Part of a small language model's weights.
Size: 21 layers, width 64, 1 head of 32.
Architecture: RMSNorm before each block, tied embeddings.
Each number is 200 + 30 x the weight over its row's rms, rounded and kept within 0 to 999. Layers, rows and columns count from 0. The size before them is the row's rms in percent of the matrix's.

# layer 2 MLP up, 256x64, rms 0.253, rows 135-171, columns 0-63
093,188,216,198,205,272,206,201,266,198,164,200,256,181,170,172,172,191,226,132,217,212,184,172,183,185,209,173,195,173,200,141,216,246,201,181,170,122,200,199,265,164,232,203,189,179,236,180,183,179,230,200,168,179,208,235,211,199,215,184,175,215,181,142,191
105,228,164,266,214,206,244,239,215,203,161,140,179,197,183,137,154,148,197,185,174,253,228,216,142,212,262,191,183,231,221,189,174,241,209,188,238,203,247,195,230,232,169,161,180,232,190,187,204,177,202,199,241,160,195,228,213,178,189,179,190,199,198,191,205
117,217,202,210,186,146,139,174,247,209,177,180,155,164,210,172,196,223,173,192,232,144,189,184,221,193,193,176,141,197,125,220,211,163,248,192,224,155,221,186,168,175,177,183,172,218,253,217,205,221,219,200,194,203,180,193,229,202,136,236,230,249,181,198,172
088,148,255,188,187,199,203,252,193,235,242,220,191,186,185,237,217,217,151,201,171,211,236,182,171,192,201,201,170,160,211,232,229,187,156,214,194,202,149,217,234,169,213,214,188,208,243,202,210,254,201,238,220,192,184,195,227,205,178,99,234,167,168,223,155
093,233,151,225,203,232,259,231,232,141,154,192,213,237,241,226,172,160,243,222,180,207,170,171,214,209,272,281,204,198,192,191,204,224,182,231,216,216,175,201,211,172,179,194,218,165,213,154,215,230,170,174,232,198,167,193,201,190,169,194,226,195,145,187,216
121,215,189,160,187,192,185,231,204,189,216,226,179,147,221,210,202,173,203,197,148,234,172,212,162,168,157,247,220,175,192,195,186,179,191,255,216,144,221,219,152,216,189,211,237,161,231,198,227,186,250,202,126,175,160,221,133,208,175,201,171,177,162,197,245
086,202,210,160,178,187,155,224,194,169,229,183,239,181,254,228,263,130,212,199,207,217,177,211,190,205,207,186,235,149,191,198,188,208,254,189,231,208,205,214,254,235,233,218,232,227,243,168,186,182,192,200,244,210,228,208,129,168,239,150,184,212,187,244,208
090,229,200,195,169,190,210,142,210,181,192,203,163,209,138,156,198,200,218,201,282,129,204,157,165,213,184,205,208,188,191,254,216,262,175,179,237,228,220,220,162,171,211,166,213,175,167,219,174,194,190,189,241,202,245,174,198,184,179,185,256,213,228,190,167
116,240,205,211,201,210,169,228,132,218,209,215,171,275,229,183,187,203,209,200,212,111,148,214,166,149,129,250,254,194,187,192,207,201,173,174,204,205,246,205,189,211,175,202,247,183,229,209,176,181,192,176,182,195,198,216,176,157,229,189,164,177,198,218,205
115,198,235,125,196,178,183,206,196,259,224,203,234,168,198,232,202,167,180,204,181,202,139,221,229,198,185,221,232,241,157,175,229,221,258,227,150,251,177,187,239,252,177,224,205,211,208,200,192,208,151,202,170,198,210,136,187,216,219,160,251,206,215,211,213
088,219,137,188,186,194,190,228,172,154,195,163,163,182,180,189,183,157,220,198,255,221,192,255,204,216,233,147,233,175,226,164,134,162,152,183,222,146,187,209,196,201,220,205,158,225,193,202,225,132,194,254,231,215,207,208,209,186,191,198,190,159,167,170,199
099,167,204,180,160,212,189,208,181,165,188,207,165,228,188,171,238,189,247,218,159,251,288,248,154,256,224,236,197,209,219,204,240,212,175,150,175,206,248,169,169,202,165,205,205,202,188,220,236,178,217,171,206,246,236,242,198,187,186,205,199,212,170,221,242
117,221,176,215,242,183,225,202,156,176,184,209,228,178,174,208,220,181,186,211,159,197,200,230,197,180,230,239,254,217,207,226,177,220,131,152,188,209,198,211,203,116,204,192,195,265,138,237,178,228,210,192,227,193,256,238,154,249,217,213,170,204,213,224,190
092,168,236,158,178,220,216,180,221,160,226,173,244,216,166,189,238,167,172,171,198,235,191,201,218,201,237,187,229,250,165,225,170,160,198,191,176,200,226,216,254,194,176,186,173,155,237,224,233,156,272,159,178,286,199,204,212,198,162,208,188,190,190,209,210
099,234,248,240,200,213,191,187,190,188,204,193,253,253,140,201,184,184,209,184,220,209,192,224,239,212,200,176,229,197,183,180,172,201,134,213,188,173,199,239,200,222,187,221,222,152,212,233,164,202,206,259,235,301,162,182,140,204,232,193,198,181,218,177,207
117,200,168,237,194,216,216,222,152,246,195,210,153,198,158,202,148,236,206,223,217,214,200,228,189,200,177,241,200,204,155,256,237,190,165,202,154,214,231,153,239,187,267,174,199,170,179,182,171,165,242,227,207,218,259,178,209,189,215,241,187,143,232,213,205
082,225,203,206,213,202,172,192,215,227,244,193,211,215,184,170,162,206,137,216,267,151,209,191,197,206,160,218,227,196,225,215,170,206,224,190,223,240,199,257,185,138,213,218,177,212,220,193,197,192,156,173,192,154,199,254,215,192,236,255,181,253,174,128,166
095,189,218,184,218,231,186,218,231,201,165,228,189,172,211,179,186,232,183,223,225,213,170,242,177,196,182,162,208,133,175,218,211,182,230,234,156,162,181,232,175,205,223,187,213,124,196,245,161,168,214,228,214,218,227,145,179,141,228,126,248,208,211,192,187
109,238,203,173,172,231,142,199,161,176,167,221,262,203,216,226,203,183,203,208,191,207,198,131,201,171,167,185,237,222,192,203,193,213,133,235,219,220,211,217,154,247,193,171,252,188,236,197,199,229,169,231,188,213,167,182,222,177,226,191,148,185,145,222,258
123,224,169,223,207,179,180,218,154,197,220,174,189,167,192,154,223,154,223,205,217,183,218,280,187,201,160,233,190,161,165,176,160,229,174,224,203,160,255,201,195,213,222,187,177,162,221,192,159,164,134,237,142,162,173,163,171,185,194,174,206,202,206,160,185
108,239,231,202,205,183,248,201,197,201,253,235,200,211,167,214,232,215,215,261,214,187,156,218,214,152,201,202,218,156,207,201,241,207,147,251,224,258,220,217,206,243,215,181,163,159,194,199,210,260,192,153,158,223,192,229,225,151,150,228,168,218,202,216,195
071,272,239,231,212,229,193,163,228,200,205,187,190,195,222,211,186,237,219,188,202,208,210,197,254,228,208,216,156,221,236,170,230,243,234,258,184,198,168,216,177,238,237,199,199,238,200,171,158,204,210,217,131,165,183,218,149,239,168,235,227,247,247,196,216
107,177,179,211,159,202,252,171,190,192,239,220,196,169,198,160,201,186,141,187,209,145,157,231,175,147,157,221,170,190,237,192,220,227,185,170,150,199,186,217,136,213,193,193,197,213,193,230,158,234,157,167,219,254,166,175,209,151,223,144,217,202,199,184,216
102,229,146,259,190,142,191,162,185,209,210,176,184,199,202,203,210,230,204,178,188,192,182,227,196,158,183,186,188,158,234,199,193,215,207,191,140,150,143,179,204,244,186,196,163,273,228,242,201,216,181,189,240,226,237,201,243,199,187,241,244,164,204,148,218
109,199,214,182,215,188,156,233,224,169,156,211,208,215,207,204,157,161,153,208,181,207,193,201,193,190,160,172,245,230,202,176,207,202,233,191,236,188,248,206,270,213,214,248,296,193,192,287,196,158,211,240,177,224,182,168,218,174,205,210,211,215,191,224,208
097,181,144,160,206,197,191,179,232,202,230,172,136,138,175,156,159,239,218,238,169,194,224,138,172,212,193,192,242,200,230,237,234,206,237,232,220,204,195,259,222,200,191,177,185,174,197,170,134,209,198,224,188,170,182,211,206,201,186,255,200,216,175,200,247
112,245,216,238,225,198,239,231,212,170,193,181,139,203,186,185,263,215,166,178,141,210,193,236,193,225,190,244,175,141,204,179,188,166,221,201,197,146,200,158,212,175,164,180,183,161,191,229,165,214,242,183,191,268,219,143,220,190,181,208,217,159,224,205,201
096,184,218,237,188,210,175,172,214,165,204,184,241,194,178,179,210,174,176,188,193,228,191,165,259,199,255,280,168,212,262,185,187,199,259,183,236,131,162,234,196,226,187,180,180,155,208,239,234,227,238,184,165,183,208,191,231,164,170,209,191,195,230,207,227
090,204,193,163,177,199,170,183,226,178,209,228,181,167,156,189,186,149,163,230,207,240,237,261,147,187,246,181,207,233,137,216,165,192,189,178,190,172,226,178,212,205,231,154,197,197,198,138,169,191,212,239,266,225,195,215,214,143,228,207,223,188,159,210,221
062,194,230,218,195,206,153,164,245,154,180,202,216,171,213,209,253,204,131,203,215,220,188,151,223,206,205,171,216,196,216,207,168,189,216,217,227,209,158,153,265,170,156,218,229,131,198,233,226,260,185,164,232,212,237,187,224,224,193,212,229,185,151,189,208
105,237,215,218,139,149,193,192,191,199,171,199,184,167,172,209,264,188,229,202,164,204,176,261,225,169,204,229,177,131,241,223,211,208,174,202,166,209,205,197,164,189,254,233,214,240,196,216,180,214,196,220,172,270,213,215,210,219,145,164,191,170,202,228,247
112,186,233,165,200,211,166,255,244,208,203,214,160,147,238,204,214,206,157,183,257,224,212,234,182,254,169,218,209,204,184,140,197,181,183,196,228,216,199,229,245,205,159,185,177,192,166,186,191,168,208,186,243,155,188,225,188,225,142,162,198,142,174,251,208
103,174,166,200,215,210,234,182,172,199,288,194,227,181,233,170,185,205,194,166,214,156,235,205,190,205,251,255,247,189,228,225,235,215,213,242,194,245,249,217,260,202,203,225,216,157,171,189,195,165,220,181,176,245,181,192,155,212,226,258,226,195,188,210,216
110,199,235,247,232,240,200,186,205,181,191,231,213,158,209,204,190,202,183,219,232,253,265,210,198,246,182,182,208,144,179,219,141,188,197,198,241,138,197,166,244,183,143,177,193,212,213,173,156,151,222,182,230,190,225,236,197,237,198,228,213,167,154,181,229
101,227,239,171,205,262,219,219,198,202,217,202,226,185,269,218,201,196,178,192,207,248,194,194,161,184,192,225,177,157,204,171,169,206,236,171,232,176,169,240,247,193,155,249,191,208,188,205,215,273,160,188,233,212,200,262,133,194,178,176,215,239,196,182,225
089,167,231,233,232,191,219,183,203,260,146,251,204,231,203,219,148,195,206,209,225,206,200,235,219,132,177,202,179,199,210,238,250,216,180,228,160,176,188,216,169,176,234,230,164,192,254,235,254,199,212,185,191,187,177,204,208,206,184,178,125,208,231,147,211
093,246,211,192,222,152,182,128,177,120,173,247,228,196,187,218,205,183,146,251,198,193,185,228,177,208,182,206,203,184,212,221,183,178,148,228,187,193,157,228,239,199,193,220,161,183,163,210,216,212,194,189,158,212,188,231,163,193,262,170,174,169,255,204,219
# layer 2 MLP down (transposed), 256x64, rms 0.0571, rows 135-170, columns 0-63
085,192,197,205,175,177,207,252,161,181,261,164,146,129,189,221,247,168,184,232,219,193,225,184,216,200,148,197,222,185,215,237,193,182,194,186,168,258,179,201,194,188,142,163,254,218,199,156,182,220,189,231,186,259,212,219,222,205,195,230,250,183,173,173,210
113,196,270,200,201,208,184,224,215,174,238,224,254,216,208,179,275,208,204,222,184,221,200,170,213,188,191,190,258,147,202,222,180,194,222,206,244,170,174,242,239,188,193,231,211,233,220,209,223,191,150,152,198,175,192,211,193,157,131,155,214,206,262,194,229
109,201,207,155,218,227,248,173,181,230,211,209,221,168,170,260,233,223,212,166,202,239,207,215,215,173,184,223,215,202,181,259,224,199,230,184,198,183,145,217,184,203,241,170,220,199,182,208,206,205,202,227,267,169,184,232,129,149,203,174,237,202,137,186,256
091,194,191,188,223,171,195,198,228,159,185,208,230,169,185,177,153,194,213,194,269,188,206,298,186,179,232,148,229,180,184,225,175,220,152,242,186,210,204,218,198,174,229,169,188,251,204,231,182,232,214,171,169,160,236,172,185,218,182,252,187,149,173,230,196
109,181,225,231,179,173,265,184,181,172,192,238,202,251,279,236,174,203,137,199,231,190,177,185,234,221,180,169,189,210,172,172,242,202,188,229,147,163,192,231,197,196,239,199,242,203,202,223,152,187,227,195,214,173,216,164,246,201,223,196,233,193,247,152,193
116,183,227,200,204,236,188,225,141,190,180,138,194,225,156,123,237,188,209,210,216,155,210,192,216,192,209,184,222,209,172,247,176,213,267,226,243,184,185,285,213,199,227,189,188,205,228,201,187,181,161,220,224,193,201,238,202,171,202,147,151,230,192,190,225
076,203,235,154,218,208,205,247,225,277,150,193,251,178,206,196,191,212,186,169,222,185,253,250,245,197,220,179,196,140,208,196,185,186,207,217,184,193,187,162,183,213,174,188,224,220,178,200,274,200,194,192,187,204,180,248,221,199,167,165,280,212,197,218,153
094,214,162,230,238,162,255,164,197,189,202,227,208,192,229,218,143,207,185,218,203,222,253,220,167,206,217,152,202,193,189,179,182,203,192,148,178,243,178,152,181,202,185,216,232,218,240,199,174,201,170,204,168,206,137,153,249,172,207,144,196,146,195,246,236
111,262,207,235,222,204,227,224,203,204,174,168,182,259,209,209,179,204,174,174,190,235,228,224,196,201,205,114,175,196,156,232,256,176,219,218,218,208,207,202,246,209,186,224,218,157,133,201,195,192,173,196,222,207,141,192,142,192,167,159,208,168,243,228,219
112,224,232,170,183,178,181,172,156,253,206,202,254,237,220,232,196,194,192,226,197,185,226,221,261,179,209,144,199,235,201,192,234,204,213,261,157,211,244,192,228,227,242,197,162,181,197,225,221,219,179,219,206,152,223,193,236,214,231,138,253,199,220,175,249
094,214,192,225,263,247,144,249,227,215,184,204,181,189,164,216,164,183,240,144,227,217,198,219,171,227,213,105,189,187,192,180,181,163,197,206,210,197,197,200,155,159,216,164,156,224,224,225,220,189,165,270,234,178,212,170,196,213,183,189,206,162,191,208,184
106,212,171,259,186,199,217,268,197,174,241,214,194,248,215,231,208,201,243,185,198,226,220,213,241,236,183,216,193,183,236,212,221,205,147,239,197,228,261,199,174,168,158,179,154,227,231,194,248,217,162,220,163,179,229,205,198,213,206,211,258,189,173,136,176
115,169,237,218,220,176,206,173,235,182,118,237,175,241,172,165,245,195,216,240,190,203,179,209,223,189,201,220,253,193,155,183,189,244,134,163,206,188,167,170,213,198,173,190,246,240,195,219,228,224,156,206,200,172,231,229,147,247,203,238,202,203,170,215,204
093,195,175,218,162,164,171,282,149,167,199,182,145,207,211,243,180,222,175,183,206,187,145,184,185,231,181,189,163,171,234,156,203,251,226,206,171,203,176,161,213,176,218,161,171,229,183,239,191,257,230,223,211,161,180,188,161,201,160,220,197,237,180,182,208
103,165,157,211,213,212,194,172,220,204,220,195,132,245,202,203,146,207,231,247,121,163,217,183,192,225,179,213,182,190,233,218,230,174,251,214,276,210,219,199,196,186,156,258,200,193,220,156,216,209,225,235,171,244,211,210,213,207,199,214,152,224,182,166,198
109,200,243,237,163,209,274,194,200,225,250,207,197,269,216,162,173,185,170,209,163,164,224,206,184,214,210,207,181,201,178,208,183,211,174,210,180,232,191,205,157,224,204,114,182,213,163,232,181,187,208,176,186,189,216,178,239,281,209,212,170,241,199,171,159
093,216,212,243,149,180,213,178,136,182,213,228,198,157,219,209,194,192,190,187,183,210,154,223,222,236,235,175,231,205,192,228,223,170,216,204,173,164,135,157,176,241,214,152,154,167,105,236,218,230,183,188,209,213,184,186,221,191,163,196,173,188,179,208,162
089,232,239,226,194,217,170,179,198,200,215,219,230,244,242,199,244,237,223,172,215,241,279,194,193,189,137,225,226,226,192,192,209,151,205,236,238,220,241,164,195,206,157,220,227,204,253,157,208,207,187,200,194,172,215,194,221,217,158,135,144,215,190,185,184
103,175,192,184,184,195,206,232,186,236,171,168,179,181,193,236,176,212,247,182,192,186,255,235,242,210,146,224,207,238,177,261,196,215,218,159,179,207,188,241,227,192,198,175,210,187,215,162,165,151,155,265,204,258,212,199,170,184,194,251,182,219,218,243,252
117,235,170,161,250,226,165,205,247,249,195,196,212,171,235,208,149,262,205,222,198,212,195,163,187,196,191,187,171,271,235,124,163,187,201,175,212,239,208,212,207,154,159,238,246,221,195,183,244,230,205,190,182,189,191,228,210,193,191,164,172,180,213,233,181
102,211,260,221,184,217,152,203,223,199,211,194,224,173,214,224,236,180,213,193,260,228,251,208,181,208,248,191,177,194,175,164,199,222,238,225,156,213,156,257,189,177,139,195,168,177,239,150,174,205,198,188,210,254,181,173,183,172,246,221,154,189,252,215,192
083,211,188,153,223,258,216,119,209,216,181,225,216,204,144,207,212,177,197,232,180,221,206,214,184,161,230,205,195,180,190,271,195,223,192,140,230,238,169,216,193,173,223,253,193,191,139,211,215,177,228,211,216,189,162,264,227,206,201,218,171,236,235,224,207
109,174,153,198,216,179,183,133,184,231,229,192,155,139,163,208,179,191,242,195,172,208,224,206,226,233,243,191,170,216,175,254,161,202,204,164,212,240,196,176,223,224,162,153,217,150,209,186,217,194,205,198,174,195,226,250,197,171,210,246,255,169,230,250,213
104,188,184,256,221,162,200,138,176,185,179,184,207,200,230,220,192,178,166,223,255,234,214,227,195,213,222,210,199,191,150,216,200,190,211,247,222,160,248,187,185,151,226,235,175,206,227,251,247,215,172,167,206,176,165,256,203,236,177,159,187,162,183,173,140
111,152,183,252,183,189,183,167,158,222,204,227,195,195,178,267,156,170,219,232,137,193,231,221,153,221,247,227,203,180,222,210,185,221,195,157,139,236,227,215,194,203,155,179,180,201,213,194,205,259,243,213,142,167,216,182,169,230,205,219,240,206,202,185,198
096,201,220,159,195,182,224,195,180,223,190,237,242,211,224,208,217,165,165,148,212,207,185,179,236,192,252,185,190,206,215,206,140,239,217,185,182,200,225,140,155,237,206,202,253,187,186,250,187,181,155,203,151,202,152,205,185,167,229,116,242,204,234,196,203
107,131,203,212,202,182,176,215,161,188,211,206,202,191,224,221,184,179,182,249,163,176,220,243,186,255,251,197,159,190,199,235,237,214,161,219,195,239,214,145,173,196,262,225,151,206,179,223,146,216,205,236,250,154,202,258,178,196,182,192,201,171,166,195,204
099,242,171,172,198,146,222,240,220,170,240,195,240,234,235,198,219,122,213,187,173,240,162,199,177,245,166,181,203,203,209,245,250,219,178,256,180,212,186,189,247,219,198,187,199,216,201,192,189,225,219,156,184,192,218,167,202,181,150,175,249,201,161,185,252
104,201,249,141,157,230,247,82,207,224,193,196,211,199,230,173,192,195,214,183,174,239,172,189,167,171,191,193,218,239,166,242,220,193,191,184,223,201,193,226,181,201,243,161,164,203,224,156,200,225,220,215,218,206,239,215,223,220,211,157,201,203,151,178,170
046,175,217,174,188,198,174,133,196,158,170,223,204,184,197,244,196,215,132,222,228,237,204,155,203,219,232,206,200,194,168,227,184,160,222,236,243,184,154,187,250,168,193,236,241,165,158,224,226,243,197,174,204,197,269,220,236,184,186,169,230,168,212,171,181
107,214,238,216,217,227,192,217,195,217,245,193,185,207,187,177,215,168,252,153,89,216,178,204,202,224,227,233,233,158,198,231,259,215,178,233,215,235,181,226,178,184,191,224,218,210,211,208,202,174,163,199,225,241,207,236,191,135,174,146,169,183,219,213,223
110,183,232,195,199,208,168,247,219,161,254,241,224,191,237,188,219,207,170,191,176,213,142,239,222,173,157,229,214,154,142,150,181,183,210,237,228,150,197,195,176,215,200,166,201,246,205,189,182,189,162,184,233,186,210,257,198,208,218,209,206,168,126,220,162
092,192,270,192,208,161,190,167,259,208,113,231,195,199,201,211,207,200,217,201,206,191,171,221,246,245,219,182,152,193,172,195,166,229,218,176,246,200,135,217,167,223,203,205,165,195,185,173,259,188,183,243,228,171,245,212,210,162,188,192,215,190,224,215,154
102,221,222,206,172,181,286,201,191,204,207,179,242,254,200,217,249,201,209,207,212,182,201,172,158,179,191,230,184,223,219,189,205,204,169,213,214,155,229,220,268,256,248,253,224,261,209,232,182,197,176,178,142,200,247,218,230,199,220,224,198,175,185,194,234
099,231,227,163,164,154,251,232,179,129,224,201,242,188,199,196,217,207,197,205,218,215,158,202,259,250,211,239,200,202,172,246,205,200,196,261,183,173,162,183,211,237,211,120,197,203,163,163,200,175,234,173,221,192,179,180,193,199,197,209,150,207,176,158,187
092,202,167,181,190,187,260,129,197,197,199,221,234,262,185,279,253,208,197,213,190,224,200,205,197,175,173,223,215,274,233,226,252,193,201,178,199,219,212,226,207,221,232,156,202,236,222,207,196,187,148,199,229,179,235,196,209,196,203,183,148,169,218,152,206
# layer 2 MLP gate, 256x64, rms 0.264, rows 136-171, columns 0-63
100,207,153,188,207,177,201,204,220,170,132,266,193,208,232,222,143,224,226,185,164,198,166,176,219,132,158,204,163,210,193,206,219,221,163,185,196,229,187,204,148,173,201,219,241,220,217,217,218,262,235,193,246,186,148,205,163,187,232,196,188,230,184,233,163
105,215,182,211,227,199,167,189,151,200,204,219,220,224,240,177,157,147,212,211,153,225,178,188,161,183,226,210,204,168,263,158,175,236,180,206,209,231,156,171,236,248,217,220,146,169,172,212,158,190,239,181,199,204,215,178,193,229,249,210,158,189,273,233,197
098,156,173,209,210,154,199,181,197,192,204,210,151,169,225,154,151,172,209,161,224,183,191,276,213,207,228,172,226,199,229,158,162,233,223,185,280,208,227,207,183,231,188,192,155,207,229,192,158,177,241,231,215,215,187,198,214,212,190,250,208,141,164,180,167
094,201,249,188,201,150,146,187,204,260,227,165,253,172,152,171,192,201,188,231,168,228,198,181,219,204,110,154,217,226,193,225,195,218,178,212,183,194,210,189,223,241,223,222,179,182,184,211,153,198,172,188,157,231,231,179,180,206,204,216,240,230,265,209,170
105,175,224,202,199,224,191,167,183,233,205,229,276,200,238,192,176,234,205,129,263,189,179,181,206,198,210,199,238,234,149,235,253,175,213,244,233,244,220,203,205,210,235,218,219,218,153,213,229,177,196,206,224,219,228,230,245,205,200,202,257,192,241,196,156
090,194,199,164,192,155,178,184,186,189,227,178,206,168,274,224,283,158,212,226,207,226,196,173,149,208,152,210,173,185,195,201,189,177,201,192,252,223,247,227,234,169,242,209,209,181,254,194,134,203,252,211,210,177,209,211,172,163,228,184,179,177,232,209,179
093,193,238,239,170,196,188,203,207,243,183,172,197,159,186,160,183,169,158,178,211,227,209,204,165,231,180,218,200,212,243,265,179,169,211,149,186,192,205,245,152,192,194,165,205,192,182,208,156,241,230,210,221,149,214,196,152,208,128,227,263,200,190,169,158
114,162,215,175,161,221,238,232,202,207,153,213,245,141,189,207,220,168,219,171,175,188,185,209,257,194,197,246,181,208,185,211,179,220,171,205,201,177,152,223,112,245,235,162,166,235,224,216,232,170,206,242,205,161,204,213,189,228,180,218,190,208,161,155,159
109,220,175,271,210,198,193,203,248,187,218,230,123,224,199,186,196,250,216,195,200,159,231,164,152,184,165,210,184,169,198,217,190,167,120,184,243,143,206,224,176,140,215,169,184,223,189,191,177,208,237,184,198,238,174,201,199,173,200,240,195,178,164,188,177
089,193,165,213,233,219,179,215,176,207,208,197,151,228,180,211,168,212,232,230,170,265,169,210,220,231,165,148,176,188,220,188,164,183,186,178,180,184,271,222,179,167,181,162,187,224,204,205,162,193,189,266,185,204,201,183,229,212,151,142,222,152,180,268,209
101,199,222,195,190,188,219,211,170,215,174,178,233,204,201,249,152,198,132,195,200,167,194,111,274,158,206,180,205,183,188,217,197,210,241,227,203,181,167,189,260,179,226,227,190,203,174,236,157,147,176,237,198,189,198,201,245,174,234,178,171,181,215,224,161
100,210,190,246,205,181,240,206,228,216,223,207,240,154,167,184,168,202,174,215,198,251,253,261,210,212,244,202,223,180,183,220,201,215,157,206,232,164,189,231,208,169,206,165,155,214,127,179,230,180,203,241,225,173,229,191,160,235,181,224,182,219,124,215,208
089,208,196,182,186,209,190,158,244,174,169,254,274,185,181,185,194,212,194,160,145,201,269,149,181,169,197,227,233,225,159,262,208,214,201,180,167,187,211,210,197,235,200,215,242,210,270,235,192,211,207,245,155,207,216,211,238,192,225,189,186,226,188,182,223
104,204,194,199,179,207,216,257,211,174,234,214,136,268,207,222,164,189,222,208,196,203,213,203,205,210,169,203,231,236,181,153,186,188,254,197,181,176,217,155,230,244,189,272,211,158,163,160,194,176,232,248,205,235,207,198,164,199,150,163,191,175,203,181,145
098,187,232,200,253,203,233,195,180,195,204,225,242,231,189,166,221,232,202,174,204,178,183,183,202,195,192,244,168,177,204,219,234,198,227,195,160,193,176,220,217,170,213,126,221,207,213,164,239,273,192,208,202,179,177,183,267,180,238,129,246,146,157,187,220
097,179,206,230,196,181,231,177,167,203,180,190,178,208,178,243,223,231,223,200,126,251,176,210,224,197,248,205,151,210,195,196,249,204,190,203,180,180,201,117,198,244,199,185,204,199,133,238,189,214,222,214,222,285,239,156,213,202,194,199,198,157,202,215,231
091,239,235,239,182,191,151,189,177,211,195,208,264,254,240,210,242,231,203,168,208,215,249,203,218,215,174,204,192,139,176,195,190,196,205,204,207,186,238,139,212,199,187,204,210,238,280,143,224,232,168,192,185,167,192,192,199,263,157,185,180,185,192,170,206
111,216,243,176,184,225,179,231,177,188,184,198,193,203,199,265,214,245,204,172,203,247,268,212,236,188,121,185,199,224,182,215,204,201,174,175,202,209,221,218,141,250,183,196,209,178,250,164,185,153,150,238,223,199,190,167,229,172,154,193,144,193,211,213,214
119,226,166,223,210,218,206,207,175,208,227,200,148,194,232,163,165,180,195,209,160,149,243,256,206,257,189,178,215,208,170,187,174,195,216,256,171,204,276,194,175,205,217,159,222,171,192,176,162,166,211,215,144,180,239,144,208,229,166,191,175,168,195,166,183
111,200,261,259,223,233,229,153,171,189,216,212,219,243,199,242,183,222,199,244,235,212,212,192,162,152,179,216,167,213,161,231,190,225,174,242,165,217,202,200,189,223,195,168,151,187,168,182,169,241,169,146,186,185,233,162,238,132,204,202,165,200,228,211,191
088,196,203,153,196,283,159,198,161,204,198,176,175,240,211,183,170,182,221,198,178,199,228,170,214,209,188,171,207,196,171,211,213,227,230,224,200,182,213,154,243,194,198,165,222,229,245,184,176,185,228,216,144,208,144,157,196,120,155,219,219,209,171,242,152
114,201,207,188,191,173,197,169,206,197,231,216,213,213,216,182,218,195,135,158,197,177,121,219,192,152,139,191,183,185,200,192,225,212,203,207,148,178,186,199,139,209,186,196,209,204,222,221,161,258,144,165,196,227,144,184,203,145,212,144,222,215,186,142,208
100,203,247,148,210,245,195,213,209,185,156,198,223,198,204,195,210,178,185,208,209,229,229,183,210,214,215,205,204,218,188,210,251,203,191,195,211,274,224,214,178,175,202,174,209,94,164,187,199,184,209,208,188,137,208,133,162,207,205,208,127,222,180,148,198
101,212,203,204,219,181,163,213,200,159,177,217,224,242,196,228,150,168,142,178,197,213,212,211,195,211,182,179,249,188,195,192,212,240,209,207,209,205,253,220,243,199,192,261,278,203,195,271,206,141,209,242,126,225,196,154,215,171,188,218,203,204,208,217,225
096,172,223,258,179,154,172,150,206,243,197,196,207,213,252,182,173,191,183,166,159,208,231,229,159,170,163,218,224,220,224,210,164,173,262,196,196,179,252,192,193,203,199,197,285,168,221,188,141,167,171,221,214,193,193,216,155,178,181,205,209,234,164,206,219
096,184,137,182,169,209,218,227,221,215,151,225,192,216,226,208,100,194,254,181,155,172,205,204,240,191,192,237,242,208,177,219,190,222,240,193,221,169,192,227,185,255,227,190,239,207,189,198,217,210,256,223,204,130,185,172,181,200,232,193,192,198,152,183,197
098,209,207,144,163,161,203,239,183,184,228,216,209,198,208,191,168,221,226,204,175,186,247,247,189,207,174,174,275,232,164,188,229,187,179,263,133,240,203,192,208,217,213,194,175,269,192,172,193,203,176,200,201,199,192,142,193,238,244,182,235,218,180,230,154
092,207,199,270,247,201,248,215,169,214,192,185,238,231,223,208,229,244,219,165,222,200,170,179,228,196,153,216,158,165,256,219,230,197,187,228,201,221,198,211,168,187,192,193,181,178,188,260,248,208,195,175,149,179,211,177,218,262,170,220,173,201,269,165,202
076,208,206,230,249,203,143,212,257,229,182,193,222,147,213,114,171,173,178,204,213,234,202,192,203,192,144,221,217,215,201,166,217,154,203,178,193,233,184,228,281,179,240,225,186,155,180,231,173,205,200,193,209,229,222,205,202,200,198,130,221,186,182,207,170
103,227,180,232,170,185,176,165,133,174,220,160,199,236,191,184,185,207,166,213,266,197,161,173,182,171,218,154,196,190,152,210,211,213,259,208,231,153,232,191,152,215,200,175,136,197,208,230,243,209,219,193,198,153,207,151,212,188,202,177,175,205,190,188,264
111,177,208,219,210,179,207,202,191,215,206,155,290,226,171,204,219,188,202,190,141,178,172,209,228,150,210,150,199,175,220,214,198,204,255,171,164,145,206,180,176,230,229,242,197,245,229,232,176,254,189,189,163,227,199,180,178,180,247,186,210,226,183,135,196
096,224,191,190,222,229,206,168,221,224,231,202,211,203,280,201,219,218,172,223,233,223,197,203,201,179,142,211,203,199,186,208,228,254,244,227,208,240,236,212,253,178,157,188,234,164,191,134,198,206,257,204,129,239,194,191,186,181,223,182,203,223,157,151,190
105,146,186,230,209,195,183,156,206,242,141,153,220,223,187,188,224,189,246,169,191,207,169,206,188,183,130,183,195,223,196,203,211,166,256,198,172,255,169,226,136,178,243,240,202,184,188,207,225,218,179,213,241,194,177,223,202,210,166,147,188,238,230,178,158
115,175,211,163,224,207,187,208,193,202,202,111,206,134,248,247,210,205,215,178,185,223,217,225,209,190,201,135,225,201,200,198,235,205,160,205,239,249,236,189,173,225,245,219,171,192,220,215,186,173,150,256,186,208,168,189,170,205,229,238,199,162,209,263,201
090,158,171,180,202,185,204,151,132,202,231,138,203,181,209,203,235,212,194,212,198,218,233,161,182,217,196,169,184,236,171,198,233,189,218,221,221,241,242,191,240,156,200,201,218,166,130,184,180,175,237,163,202,208,266,152,212,223,204,202,165,194,159,164,157
097,282,240,210,225,172,197,150,205,168,157,220,277,224,191,170,253,210,149,213,186,193,213,225,180,199,170,232,229,160,166,154,149,186,187,201,201,173,188,206,193,222,183,129,185,176,181,215,189,227,244,182,219,164,214,230,189,191,245,218,199,201,194,212,203